config.toml
n_layer = 13
vocab_size = 4096
norm = "layernorm"
positions = "rope"
rope_base = 115000.0
attn_scale = 0.262
tie_embeddings = false
init = "trunc"
init_std_up = 0.0835
lr = 0.00286
beta2 = 0.95
grad_clip = 0.5
warmup_steps = 559
doc_mask = true
train_tokens = 83490000
Each number is 128 + 24 x the weight over its row's rms, rounded and kept within 0 to 255. Layers, rows and columns count from 0. Numbers have three digits each. The size before them is the row's rms in percent of the matrix's.

# up: layer 4 MLP up, 192x64, rms 0.157, rows 130-160, columns 0-63
# down: layer 4 MLP down (transposed), 192x64, rms 0.143, rows 130-160, columns 0-63
# gate: layer 4 MLP gate, 192x64, rms 0.163, rows 131-161, columns 0-63
up130 100:137150135091170125154126172108163143104145095123082172101118169130165123117112122132172143094124131139157092097108134141141128116130176153107134122132131115167118077126136153093135132095134135
down130 103:140129191152136088124125099101151124164118067134157136138153097110118136164121146120088094127155167123092125113115116122136081148118119173096133121167110117121130142119122133123116172100120140
gate131 097:158118111118098088154141116154116090093113152145123119093158116139103111172157149082092130106081139142160148151100135128139135129168117101106173119128149162142101132154099096152119118111139135
up131 095:102167163161159117101170141110117146101128107105119132119122152133114146114075133119109104153165128135162098103138101150158129121166123150106113136132133087157091156149157145087165127101097130
down131 092:130144140118139089164116140165115105102138147145119125072100113128126134105176128121102155141130119160133150147111101124108143127109138078169121169108181191142120144110121117122109115116161097
gate132 096:129125130121113127189132101137174158067104167128122104148119105167142130130127102110118153100133181128167128092140125138148132130129103079149140089104111146127139166115143133102109161110148129
up132 103:124129138110141116140109149146117144173136125164172146127107175081143102088142128144115105131133108127093106175176132131088119105124138170112145180163106103114109125144147149105156131121108154
down132 098:166144128094124130117146108158146166091096134077154123149145121140132134107141115113136121149107142128131157074102105131138148132096138108185122169118121104172107132100096085141162122159139115
gate133 102:120109081110072153167119135138159130118146155140135126098118149100127097059147140113112148105106137123104155124145199129100114114146118114126136156126141129148141132129090190127118130125127120
up133 107:106128147151116131123116097150074145146116105127105141131111094093118128151125129120139082125128131115155141153111128180091146144136117180131106121129152167127112111194081095154146135102155151
down133 104:112124114097099137107109145180119139129125165121113142099130095185159131125113155175113108119125129110101136151138125095101117156174119123121125102168125133181117146088146105151148177124125106
gate134 103:125128134137138156098123123094102114133146124104159143167148130137115157116122174114138133086127138163111092147102136109140156120144132122176107153138135147114121151133117184072183081113156151
up134 113:160119147141140133050126160136104101159096109103122135114181144115142140127120107142127114104140127146099137136146149085099168124145139181116083138133119142134158143151119134094164125150095134
down134 105:141137128124129133106147161135113118138105173087081114179152139057158151154139154114165109117123112099098148117107154119119131131117150114072155143138145099139122096147159140139127119100105129
gate135 098:105165100152118123153143129165136152064137110085144113094116138157131121148100143115127148117103109133160140147102110130161144132140122123174156098107104118113135081120117180092085117101127118
up135 108:120090150115153132131131160115133112176139106107156163120106127113135113130144128134093129129133144113114068140105100169144132145138135182120084149154129136159159127110093123136162057142116147
down135 111:126111151125095135121109115152185099142115146088138137146178122144171125137118125111138144089100142118166176111118142135111146138080106118173131080089101163130144107129134149111101119137145117
gate136 108:141159120107108130096140090133141150103116125122136105171157100190121114159102118081188123162113137158141145118115122148163128141120104123124149136100140124129143083132091103101116137166096144
up136 112:124144143138116166128167129160129114144131169126082108144131114108099158137065118083102125128096138128120139137167138168137098115131117096117114160140157136131126130150104141131175155121068156
down136 113:132145144151138136167137094096112119097096106159140142088112127090110120142140144134119126072135136149130116109107112112162128153119152123111111093074100169141139134100141110149173186135102144
gate137 100:146102130083077119118150092124172082095144168088120116130168099184108135139134139105097092144148140114155133108142167101152118111125121147115146138138123109134155132154127126125106116161093124
up137 104:162150170097095119109151130126136095106102173118144121140153116151070132136132151114098125146129143119164131116141117115155158116136135088103134169155120175111119122130087089158137128120072129
down137 106:117141115157184116116127161088123158127145106171167176117140130112160106161125127156059132128136118087143123125129139109112129090136103134146109132108079121151147085113157146130124120106133134
gate138 099:129128112187120115145147091098126105139147142144126182121103129113108146122122131169125135128133146155126139131144101145124144118078069124128105104101135086150099131091119134106101123121095195
up138 096:155125095088110113112138128166099152129129162097099130105174143172135123130094125163124100145098101095144150127168162114154094156135102166082157101122135139134119098142122137119167137123131134
down138 099:146112115124103152157118137105105084099160126064137154142082078152126114150150138102115111138109167165149117122131111175136128108149135160179121129105119140136134145108143097145151146152103112
gate139 102:123140117104083124105137144122108121133147104147152141138169103140131103122128108130121143059127111167177178156138112133123151170152150080098123121129139175107123126118116118119099088090127147
up139 104:130115121137154133089117124112152155121093097079095165149104145135071136169140134125094148160123147130116142115133137095180175117119131135123194110125132150135126142117132107115137145165133092
down139 103:137146136110118134129123116158100147156063112120126134127178143122086108122127152139131144154133167136129134108132155163101140137134117133162156108090138125171110107105066119116156085092112160
gate140 100:117149148164106142093169163131137110136136146124141151138108147138139155163117144067130091153143100151135081112102129161099120125142108161098094171114150113106125104166114160119090133104126129
up140 099:117121118125095116118113133106101152142108129126159121132111098155124085141174155129122122092148117055123120137123094145121112194156133135150137135114160191105148152113124168151131108124129147
down140 100:142128166124145157105154166131126105100117118108139128142117123161123120120138131106122123123171127155158157190098141168141118108131137080150119108120071099129068105157122111118103140159143102
gate141 101:111107136142126099172140069107088131107165120115158151122138105144169138144092168136161133164092140111113133144133123165144182134144116166174120112110148104144144158111125137126108110112143117
up141 108:122152118077131151092140133112112143118165117124136158101087130175098143105207156116083156103123134130106135108108133128114126136151088125125150124100163147134129144096149116155124144105154104
down141 106:150069155128104136115114106134114143146126166132101146102098145165154123143118079111177116116139168155129153116130071157146160115135117150142141126148139124116164122123107094126148139071105122
gate142 100:115114101079129166116132094114145104081173095128131159089138135147106131168156132135154112128096107133120128146094124118120157124125131180158120152151109139147098121135121167102133145129184156
up142 100:152120139122146152147112111111141100168129133144125119095109155113163132105169098110206153142156122137112123141108122074126150131127117133134099138123072088123097154131153143095147155135152150
down142 099:123160138162140174131123121086066167126101123108130102141153139181154148098161179105124116151157114115107105159122125119106115148121136108166108129102110099157108118105135102122104105139139130
gate143 098:162123122128154107093127095109111130145130160161067107160149125138093137153125106135123126180121122135099136106136146107161104112089094169138100125111117138134145151088143122102158110114134186
up143 100:142127092153145108163104128136121145137143082113108029159134120130137114167139108128167136117119117146123137117108103129145156131113076114116138128113167158127141158149111124106124090105156131
down143 099:119130142141097131118126147115117110092082133138136136143105116089150123110119144093166139050160135146130125160111141106139111116099143167125125145120127120185142137100173138076157147157131122
gate144 102:146135090145078097091106080127091116147175114129115101122152143147087153125148124148117129150125147140134133139139153130116102162149114129152128111108156129143092110142097139126135100135192183
up144 101:182148163090128148134121138136162131133157146148159115151084097132151127077127094144091152096130126124110130143128119122099131101163160111136131117100132139077100113172134113138144109141145078
down144 102:118120151111136084126096121141122130137155138136127141117124158142104136090146134081180143121132114117139151133115166039110169154129104104120171085143132139104141124154139123119153162116153124
gate145 087:163109143144138143169138122124084147103129126132105114119115092150131107129092153167115157124119146133156114121170157171109092117137113102143083126112147094138113150131113113151184093105166161
up145 091:150161113166174142151143146119137115179168164111094153099127111125122082086112120138125121144149121138133118086100136120118134114082088130166094120117123156118139148119137119148106182135100130
down145 092:107086152137113166099092142181141123146125140119112142159136143116078142140132098077165109099093157128134145073121106144132146152147138165134145122129155119109141090109132154122109131146111089
gate146 100:131137121084127125134117161122160133137115074119120168116088118181138162135141149097126129125095116171131122101112134158137105113161138108150186113107137092149141130160175108135125101106139158
up146 112:103106166166128115120114141144089106143097136145130113128137109079119111130115098129130157160157147074161154135148115135141164120131128085106128087117128198123125162098118159150130144132103110
down146 113:143152145131107129105134128153142192093134155120113135120157104103131101142086117131160128141116112142135135121158117107121104158182121127147143137100154159106139119049115103128139169148131088
gate147 088:147134137148168126129125150099132148155125113109134113138168092150113043117105134116169129105120133162139124114177096110129141138107125139147140172115111135090088126100123135123168152144123167
up147 095:104130102134094106130103071124157146126136158102112145090097141144129153145132128154125145146083152145140155145088127081133099142129081103154145090119163092138133125139098138139095137157161109
down147 098:130096153101199115158139122142122145160121121137157157156140090100074104161116124084136129096162119130122140137148173142121137111077143137133096121108141145090114162111102124136136128111133110
gate148 103:147158141109128146165185124133103132098129149106051124107115113138130132102096134150118146150162107156153087083159130123128143110118092141098138112138147114157088114120125159112148130110106100
up148 103:149134121105143151148079099094136113102118117116166150155106097096131149118108144114125112149113160126138140092119121135201097142142133156118124140140150080108135096152109144089108075156132130
down148 101:119169116156079176126168127089164090126131130133092144134131138136153119131104146136088166135149108136103089116126128123107105104088117094110155125131138134161118174113120160120183128113132106
gate149 085:118114130138183168123166121136135154094116088139089142123078122153110128152108123170114149102140163118128105079135102113139107115110152082108119142176131176132130135122131151126113135110122165
up149 089:146100134110125073151152137124120098119140150121154097153157127105122138117117113082102110165124193111168151196158131113134145100173135137131130104105115124140122164124123121107112124112160141
down149 084:156077093116117082121155108077105091102179114160139165140123136150138124142150122137145133140145156170089163135133117175132126098118148117136126113125104149157113127090099154121135152115134119
gate150 096:131091125088130131091089161096154133144105123112120086104136114134099129154187139112154148131096154135113100117173148148094141145116118121144098161147140137160159160135110127164110097102153145
up150 095:136082091102120151093089176124141117130142090107138128085166161139101143107130164141116143109151121127103118115153155135095133156124137152146104165146101163155092130143120134149124080140156144
down150 097:111153134153157124165135092149119141140112130178125157153123120123121067116135120146115121154104097108113115124118150106156108137151136129088108091187138154133107127135120079123182146113108088
gate151 089:145131099124155156092140161113152106092129145149128130143136154084159146144110111159154097154161129153083121130146142124156132118117111155059107126161093123085136136132091117156161139126135152
up151 088:138121135144124085128115140124150090092156091131131121088136168143123144084168125099116178096127173127116115109110168134126144131146179105099166157100129119120128116146117140118075128109144119
down151 092:119165129132147133135102170121109118113074082129137114118153106094150128147123135105141125112152142125108116102083116127136132177135129150118098101137140151139149180090109148118170174110079149
gate152 118:119144127151161170164135121039134138131172118132139150138123124130131105119093173121137122114104093173122112118144110137148143153114100118129119099136157129136097110128081113149098119156113163
up152 113:103107137105129109114155080097148129142139118137128126113135101125118142080124151135135195111145144063128140132148157106118104138141160100127116152136080111145146148138153118081163130125078145
down152 105:122150136075152148127129129152145100129123127058123111092135080167135144056112103125129121107100134140136141148146147126136128137116159122150147138133134091126173137117132159113181134122100149
gate153 107:163123093115118120115138111159133154122131128147127107094128116113137136115115174118156079106120082117183150180157133135186165125127111124098156144118148133127128091117151098091146104140128153
up153 105:090142134140111108108121112064146106130152136127133163141133143137091121135123134155180096150142137113140117143094105131093192141133084117095095145129167150121124112162087120134115125118112164
down153 104:116107115129147097117110117128133128139107131159138069199128125116111118126135139123132148118134129124157145132166088145113118134150151115141178126143108136143180115113144052124134079162127108
gate154 099:131142055122117133167145119123159166149128151083091123134142052142111129104125125157104147115109120117139161121142117160118120154123110121169107147116112092142131135121102107103146148169141129
up154 108:191109125124128125130120140125101128166062076132091116139121111133121142105115137108159141107164132095117151169156145125145123113137103114120128106110121080134167118114155062133130117143110127
down154 112:173102134128089123109140173135133132107162139110089115091105182134128161076133150120121164142086116117124112143138127119116143205171154143132116146125142136094137120143120121105126103113128127
gate155 103:095162134176114167145126141124108157142121132091116135150131083152103143105118155114175125147110147109099105119120174109164096114128118151127118135098151080138164126098114120151117072128145112
up155 104:176100108091167127117140147122153120139125138154086134113162146131147117104103078134063164101160117141163148186125103161128128130122132122150117116135089096138113111136156127149140121133152138
down155 103:089171124144110131128123163144134114118129098139133110115145142156155103105134113089139094149059096107095102124140159155155161095116148126139169136096141142161141099098131098122089129139135154
gate156 100:140145115134116124095155117096119096133117114154142136146136113105097133142122087181133128117142121169136108113124141173166111153124113126130117099123149065152115083173137114093150152087108165
up156 104:137080122122101098147106147139099136137177166099135115135110167126097090095105150107152149139109112126150133147109111179103125145119133130148185156102119154113081107137109149167153124126119121
down156 102:117123143075185118128107147145142121102146140104170094119152126126107143102188099135165125103134136142126168109125149153114170150115134155126124106085108162119123120113149101077127107127119147
gate157 123:157116112077120168151127159098122138119168160101125141118127168108163151099133088161143115137166078153102120153145111120104176119130117122123138156146123139101125136128158153109131123103106177
up157 111:092160130175138071112185107151102133131122117125125106176092087140116107141145174122122143121124198101141084101102112113135121147144105118122105127136112133144124131149138109111128147131117113
down157 107:161081107088177149142119191140143126114121149078127126087124128119189133072122080154111102125132096133121143114129127141130165131107140127113137139138127151109100127136165123116142142130121145
gate158 109:133142129109110110170115153076178142126148079112121134126147134118153161115078134151129107113128170112086101080117164117145158150123110140104160151157123115163112113116102122148112140148095138
up158 098:169120097137100136147144091170114095148110134123126097133128095150066120171112133139083128133143103141130198108148133134136101134141145113110179131100115153123102147121149148142106101126152138
down158 102:088162131137075141136141122140117069140129159137136135166152160123151126142155076082114136155128121101112132137110170084145128093117131111166146115137127130102151148158092116108139133136096104
gate159 093:172132148119106154098132169116127087136179093158149127148135131133137158083111136143136112102167139114125127147183115066130149106092142143148117155131133110145114110098119096120142133149099107
up159 096:151106139091123123132119092099150094107094170129113113160122147114120136146161104166128108164129109139112161105130107136119066149138136178126126150147127172137165132159118121137079137154162118
down159 095:145165154146120125141103120127113189136151117120117173135162142173117098080112128104109159138151079113138104127149140114130143146131100113184139108107094095125094129103146104129165141128141105
gate160 101:128142134110138171153158157124171123155120129073147146112080130146133170139142122145121110158103143158106147071129128140112149123119103126103175167111149104144078120145145151119129103099115146
up160 104:141134134195147129100129163128129145126148135124150150109140102095106094110122132152172159125137116099105124123102094079125132113172115169094131117138146146113169125114106126060104145145121125
down160 109:134134126071129153129134135167123137063113110119103127158135085078110143146137105144135118102135131135123117102137123150167096158088166107132134101144153156105124117092156163136139152156160106
gate161 103:167127144099096145191136110115094071107114138161150127104175132158135121154123151099119119111140074152152130150124129140174119122094154151119124164129116103092126123104129130144166121119140129